config = dict(
    head_dim=64,
    norm='layernorm',
    init_std_down=0.00254,
    lr_mult_up=0.898,
    lr_head=0.00559,
    batch_tokens=131072,
)
Each number is 200 + 20 x the weight over its row's rms, rounded and kept within 0 to 999. Layers, rows and columns count from 0. The size before them is the row's rms in percent of the matrix's.

# down: layer 3 MLP down (transposed), 3584x896, rms 0.0234, rows 1988-2015, columns 504-559
# up: layer 3 MLP up, 3584x896, rms 0.0807, rows 1989-2016, columns 504-559
down1988,104,225,195,214,217,209,200,177,186,206,211,183,213,211,191,246,209,212,192,208,198,186,203,219,189,220,242,187,225,190,159,218,196,165,156,225,190,185,229,208,170,211,194,217,182,180,220,227,207,201,196,201,200,213,179,271,190
up1989,096,241,204,192,238,221,205,188,188,221,208,234,237,203,215,201,181,163,201,209,174,171,208,188,180,212,175,174,195,234,205,233,207,164,196,227,210,169,205,193,197,201,212,190,195,183,160,211,186,243,167,187,196,161,195,188,182
down1989,093,175,222,207,217,232,220,190,217,223,193,185,213,216,222,220,204,194,247,174,197,222,194,177,232,231,158,182,176,187,183,193,215,203,218,206,201,207,211,185,194,152,176,175,187,222,201,163,230,202,207,193,173,234,263,228,193
up1990,102,208,229,202,206,237,232,216,208,225,217,206,223,224,169,189,212,171,201,204,172,211,150,221,171,228,170,197,201,204,214,196,226,217,200,189,212,183,210,228,222,214,195,208,178,190,182,185,219,156,179,209,198,196,179,199,192
down1990,097,206,170,203,185,217,168,168,187,174,197,176,201,191,199,223,204,190,200,185,176,220,207,233,211,235,219,175,174,189,184,196,204,183,179,199,216,229,228,206,148,168,204,208,208,164,209,211,216,229,206,232,242,188,189,211,184
up1991,102,224,193,166,189,215,162,176,225,222,230,176,214,200,193,205,201,205,208,145,208,193,191,207,207,199,207,170,189,193,169,215,183,178,221,183,189,207,182,159,180,230,196,192,186,197,210,200,214,205,191,189,201,217,212,189,172
down1991,102,187,217,198,208,215,150,209,196,168,221,213,174,194,208,212,207,180,184,204,233,213,202,191,232,200,207,198,203,212,200,162,235,215,199,211,212,205,171,213,223,212,176,184,201,215,187,211,195,183,218,204,155,208,159,192,179
up1992,105,230,191,206,198,205,179,204,191,194,188,177,215,221,185,184,212,218,185,172,219,210,211,207,214,203,212,180,197,168,234,183,184,222,206,186,188,196,243,227,187,219,227,235,221,198,193,208,218,179,192,188,208,199,220,189,181
down1992,112,214,187,223,215,190,171,178,200,168,170,237,216,193,204,198,212,193,205,217,217,179,206,207,234,203,199,170,224,221,164,193,195,213,246,156,195,195,220,194,216,175,202,206,151,196,189,191,190,202,177,207,185,248,186,196,201
up1993,091,168,213,209,170,242,207,222,196,174,192,183,194,200,211,214,208,217,184,216,217,177,211,217,198,180,201,166,209,207,187,189,167,208,192,222,215,212,223,206,185,190,206,257,224,181,196,237,229,177,211,187,199,207,234,196,179
down1993,091,209,213,230,201,212,182,197,216,233,236,220,185,206,176,190,210,177,205,201,210,189,165,189,172,207,164,223,176,207,196,205,190,197,213,206,206,192,169,210,199,207,202,223,184,196,164,198,205,207,264,196,223,181,172,199,201
up1994,099,184,169,223,179,189,190,212,192,176,206,183,213,208,195,191,178,160,175,207,205,194,248,177,204,226,198,232,216,196,245,177,187,183,183,215,233,209,206,176,210,169,186,192,187,209,192,188,217,137,189,188,180,214,220,208,222
down1994,098,206,171,162,217,212,224,199,208,197,189,226,200,195,189,187,174,183,192,203,197,191,231,216,214,192,195,180,180,190,201,199,229,184,179,200,198,229,191,195,212,224,248,209,200,203,207,206,180,245,202,193,232,178,188,239,179
up1995,105,209,173,221,189,204,201,224,194,215,201,212,236,222,235,216,190,227,175,250,169,197,173,225,192,185,187,213,199,167,212,215,212,199,216,176,219,197,186,150,217,203,141,192,225,190,208,215,211,151,223,204,231,153,227,193,243
down1995,107,215,230,191,202,166,213,182,205,187,190,199,203,176,213,234,214,222,193,232,163,190,187,207,190,175,192,177,164,196,222,196,196,218,222,185,210,264,217,208,165,217,196,161,153,184,190,231,195,245,205,195,195,205,228,179,218
up1996,102,219,176,209,210,210,193,206,171,206,234,244,222,188,198,212,162,201,203,182,176,194,184,227,199,180,187,172,221,202,218,208,172,222,212,194,190,234,187,202,200,195,167,204,212,213,198,189,206,208,193,187,206,203,225,169,199
down1996,095,201,194,224,225,254,209,168,193,186,216,206,218,187,232,210,192,179,206,163,197,199,204,196,181,207,230,197,199,216,201,194,199,164,204,162,209,174,196,160,195,254,189,182,149,188,221,198,202,207,191,193,215,172,196,174,213
up1997,099,187,189,170,229,232,198,195,208,203,185,195,227,194,197,198,166,198,191,196,187,189,204,209,226,205,254,186,181,223,213,177,237,199,185,220,185,206,187,194,197,151,207,215,189,228,192,201,177,217,208,199,204,218,213,171,200
down1997,096,230,199,207,182,206,213,237,177,204,214,179,183,203,201,210,200,220,201,191,251,233,206,218,196,203,199,184,184,196,203,227,179,174,225,200,180,209,180,197,205,188,230,262,202,154,191,206,202,169,187,193,226,248,192,190,221
up1998,102,229,211,246,203,208,190,237,190,203,201,204,207,197,208,203,198,238,206,206,168,194,186,198,209,198,214,188,218,227,204,223,173,216,191,183,200,194,209,211,187,203,198,191,166,192,187,170,235,231,200,199,201,183,212,230,207
down1998,102,198,222,147,192,200,184,195,178,187,179,215,225,168,184,236,224,206,199,189,184,213,221,205,224,222,167,178,189,212,207,197,241,192,224,225,183,241,215,187,166,198,196,184,191,200,206,179,185,176,193,203,201,232,195,197,208
up1999,085,209,211,189,221,175,199,208,159,204,185,183,214,204,175,220,201,182,226,208,219,160,220,181,169,182,231,228,260,217,239,197,207,172,185,183,206,169,203,179,228,182,198,166,167,185,176,181,198,204,202,203,197,208,228,216,203
down1999,086,202,179,192,222,192,235,180,227,250,225,213,207,199,219,220,204,195,231,210,212,174,215,191,215,196,174,195,201,193,180,173,174,199,198,177,218,193,186,196,193,211,239,230,204,176,215,195,198,224,191,180,178,171,190,198,231
up2000,093,218,233,161,184,186,178,214,196,230,210,204,203,195,212,201,217,181,196,202,215,190,235,192,187,203,234,186,246,216,220,182,141,212,210,190,235,193,190,207,210,202,209,229,212,182,210,215,191,210,202,170,161,181,175,189,216
down2000,094,181,221,187,206,167,204,247,189,214,204,230,226,176,203,183,228,249,211,195,175,213,228,189,224,217,210,204,185,208,206,203,204,225,225,253,214,217,201,196,172,202,182,195,174,181,193,191,196,182,220,195,195,206,204,204,219
up2001,105,211,208,191,179,192,209,203,209,170,193,193,185,261,199,210,163,176,187,206,198,221,203,194,188,195,235,199,187,221,221,203,232,188,202,194,214,199,222,173,219,201,181,212,196,238,182,165,199,187,226,235,214,210,252,214,185
down2001,103,217,213,212,194,215,191,184,228,182,177,153,234,204,206,177,187,206,163,228,169,181,177,202,210,187,180,183,185,197,175,213,218,209,189,209,155,204,177,189,203,220,231,204,211,220,163,195,230,189,165,208,210,166,218,214,165
up2002,096,221,212,214,198,193,192,200,194,207,237,196,208,156,217,178,201,181,174,235,186,168,189,202,225,186,190,191,247,210,193,192,187,217,173,183,194,173,155,184,173,190,184,177,219,193,208,187,217,180,182,167,205,200,191,156,186
down2002,099,200,202,188,182,201,190,169,181,216,209,283,203,214,197,194,181,205,176,190,165,219,147,190,210,178,213,162,191,189,196,195,213,175,193,187,214,185,170,197,216,193,212,204,224,211,201,179,194,193,242,170,187,215,204,213,225
up2003,098,210,187,201,181,195,208,236,218,220,235,198,220,173,200,226,218,225,214,160,190,191,190,242,207,195,217,166,198,199,217,185,226,159,200,183,184,184,190,220,181,177,191,232,217,188,172,154,214,218,193,186,177,201,201,221,204
down2003,095,173,190,232,179,207,199,204,224,189,238,199,182,218,236,205,159,173,173,202,202,218,203,222,193,199,204,181,216,187,187,176,219,168,210,197,206,202,223,208,211,205,178,189,235,227,198,193,217,178,187,179,182,199,209,214,212
up2004,091,202,201,173,180,198,199,214,214,200,203,194,188,202,241,183,202,218,183,186,195,205,176,202,183,189,207,213,243,171,218,192,198,195,160,212,196,171,214,209,221,209,192,218,186,198,221,210,177,220,208,205,197,179,184,216,183
down2004,096,155,239,201,213,170,205,235,225,192,228,184,181,219,189,187,220,205,177,195,208,153,211,202,231,213,197,168,204,235,212,170,194,237,216,171,181,208,221,215,195,208,207,212,219,199,239,193,226,194,206,208,190,193,217,226,180
up2005,103,220,195,191,207,166,195,202,207,185,206,184,187,195,225,189,198,201,221,198,266,192,175,181,197,192,186,180,220,225,206,177,205,205,190,186,236,203,203,185,195,219,190,179,204,201,186,192,198,237,206,208,203,186,208,215,189
down2005,099,212,198,202,186,169,201,229,202,210,172,168,176,218,174,201,207,196,228,197,177,239,208,197,207,168,197,193,210,200,209,161,214,227,211,211,193,170,186,209,198,215,203,220,217,183,181,202,188,239,245,202,212,188,174,244,238
up2006,102,189,208,179,180,206,235,176,202,187,214,181,195,200,204,198,190,210,205,206,239,200,188,186,205,195,188,205,212,216,216,194,211,215,146,182,204,183,196,182,176,183,202,196,218,161,208,177,215,222,200,199,224,184,187,192,212
down2006,100,221,233,229,197,172,195,219,215,200,177,206,191,212,198,214,160,203,210,198,255,201,218,229,186,150,210,183,240,199,216,204,202,218,200,174,215,208,177,217,216,209,224,197,190,165,182,209,230,211,229,218,231,203,209,228,207
up2007,099,204,214,198,211,205,194,183,203,192,225,196,245,178,206,186,177,203,182,208,176,213,165,195,176,206,192,230,163,178,241,205,208,201,205,216,221,229,185,183,210,222,208,200,202,217,203,184,196,211,181,193,192,189,198,181,182
down2007,094,204,176,224,217,190,207,224,206,231,211,193,196,187,181,175,183,164,250,190,204,215,202,220,203,207,180,200,155,201,201,220,168,187,199,187,214,200,185,207,217,208,189,228,206,180,224,167,206,199,220,223,199,191,207,186,193
up2008,100,190,218,211,209,172,194,213,189,213,215,199,202,204,199,210,218,199,219,197,169,189,208,198,180,194,186,199,178,201,201,201,194,178,168,206,228,206,214,204,226,228,213,226,186,200,199,164,176,219,234,195,194,227,200,194,203
down2008,099,197,179,204,192,199,176,195,212,168,171,212,198,190,226,189,209,192,176,184,202,181,209,183,183,201,209,200,175,191,220,189,205,199,201,221,222,187,185,215,209,204,200,187,189,190,196,189,200,196,194,213,190,200,200,201,247
up2009,097,214,223,211,192,224,209,194,191,208,217,201,186,203,174,177,159,219,196,201,228,210,193,198,191,180,185,210,195,208,164,201,228,207,219,199,209,202,197,199,234,202,212,205,219,212,255,222,219,218,233,168,186,185,208,206,190
down2009,097,170,192,184,185,184,177,187,208,183,154,165,188,191,193,149,226,255,193,189,226,165,199,189,195,221,207,217,196,203,255,188,169,172,225,197,192,208,216,199,195,212,191,160,201,217,187,169,182,227,183,217,230,178,170,187,206
up2010,091,198,218,214,170,201,189,195,197,191,214,221,228,204,189,205,233,219,193,219,249,172,192,208,208,169,185,198,183,205,192,245,181,196,203,170,204,182,212,191,177,197,196,191,190,211,177,196,210,178,243,222,225,231,194,191,203
down2010,095,215,194,172,197,188,208,229,197,203,248,179,193,206,238,191,196,202,203,198,167,221,242,178,190,203,197,223,225,224,204,173,199,246,209,205,203,209,173,220,212,177,203,186,206,209,190,188,215,232,184,175,201,224,188,212,216
up2011,099,169,174,203,177,200,201,186,166,214,213,183,228,190,202,187,206,189,176,183,184,217,232,215,233,195,193,188,198,184,177,239,220,201,177,211,214,221,193,195,189,196,221,177,198,196,214,200,180,185,212,207,228,188,164,206,215
down2011,099,184,192,202,189,228,205,210,174,199,203,206,212,162,196,220,196,191,228,201,203,200,232,147,201,170,166,204,210,186,196,185,211,204,210,181,185,193,200,196,222,196,202,194,206,216,222,171,214,220,186,191,213,205,223,196,199
up2012,106,186,186,230,201,228,192,233,204,191,185,217,185,207,210,166,219,200,174,223,204,233,197,202,197,216,184,139,236,190,219,183,214,179,202,184,197,206,202,233,203,224,195,246,202,202,214,186,222,210,227,170,182,155,212,226,219
down2012,109,197,171,223,202,191,225,204,193,216,182,205,174,187,222,220,200,179,205,196,207,208,234,213,188,199,215,201,183,203,206,183,158,193,180,199,167,214,174,186,186,268,216,224,227,160,171,192,195,166,192,221,218,203,196,199,191
up2013,098,179,238,209,203,225,181,178,183,206,194,187,230,201,226,225,201,199,170,226,178,191,207,235,196,174,192,169,181,168,205,229,196,171,220,221,209,168,218,224,186,225,175,174,215,196,185,213,218,169,214,212,217,166,180,181,200
down2013,092,181,230,205,218,212,233,197,219,196,235,223,221,202,233,237,199,185,190,227,182,204,213,211,230,199,189,205,225,217,192,203,187,210,213,203,171,221,212,175,186,164,177,215,203,188,182,189,213,215,190,217,221,201,209,200,210
up2014,098,207,230,240,243,172,206,174,195,168,201,229,201,214,194,193,188,195,147,184,182,199,207,224,192,199,176,195,216,178,215,196,190,180,229,192,221,184,207,210,216,217,218,166,241,223,200,186,224,223,225,173,208,233,185,196,212
down2014,095,221,174,177,209,198,193,222,223,218,204,199,207,213,209,173,234,201,186,185,193,174,193,195,187,201,180,201,181,174,226,219,216,196,232,185,177,212,175,231,231,209,205,199,207,193,251,192,181,193,216,231,174,172,188,183,206
up2015,104,167,254,181,233,168,212,208,166,192,202,189,235,221,164,220,246,186,205,218,200,205,214,218,189,215,186,207,170,211,149,207,184,222,182,205,222,227,196,216,185,196,200,212,217,182,213,200,206,169,187,214,219,224,223,235,216
down2015,102,234,208,177,198,191,217,224,206,232,212,227,191,163,211,221,219,224,194,212,240,179,171,217,172,175,211,219,193,205,248,232,213,204,251,200,217,208,231,186,223,225,217,211,192,206,187,201,204,222,175,189,172,209,209,194,197
up2016,101,208,218,202,204,203,193,183,207,188,208,192,218,198,219,205,199,220,195,140,218,198,198,214,196,174,220,213,212,204,213,242,232,238,205,174,205,203,195,206,214,229,235,196,174,233,229,190,204,183,230,191,201,174,214,200,186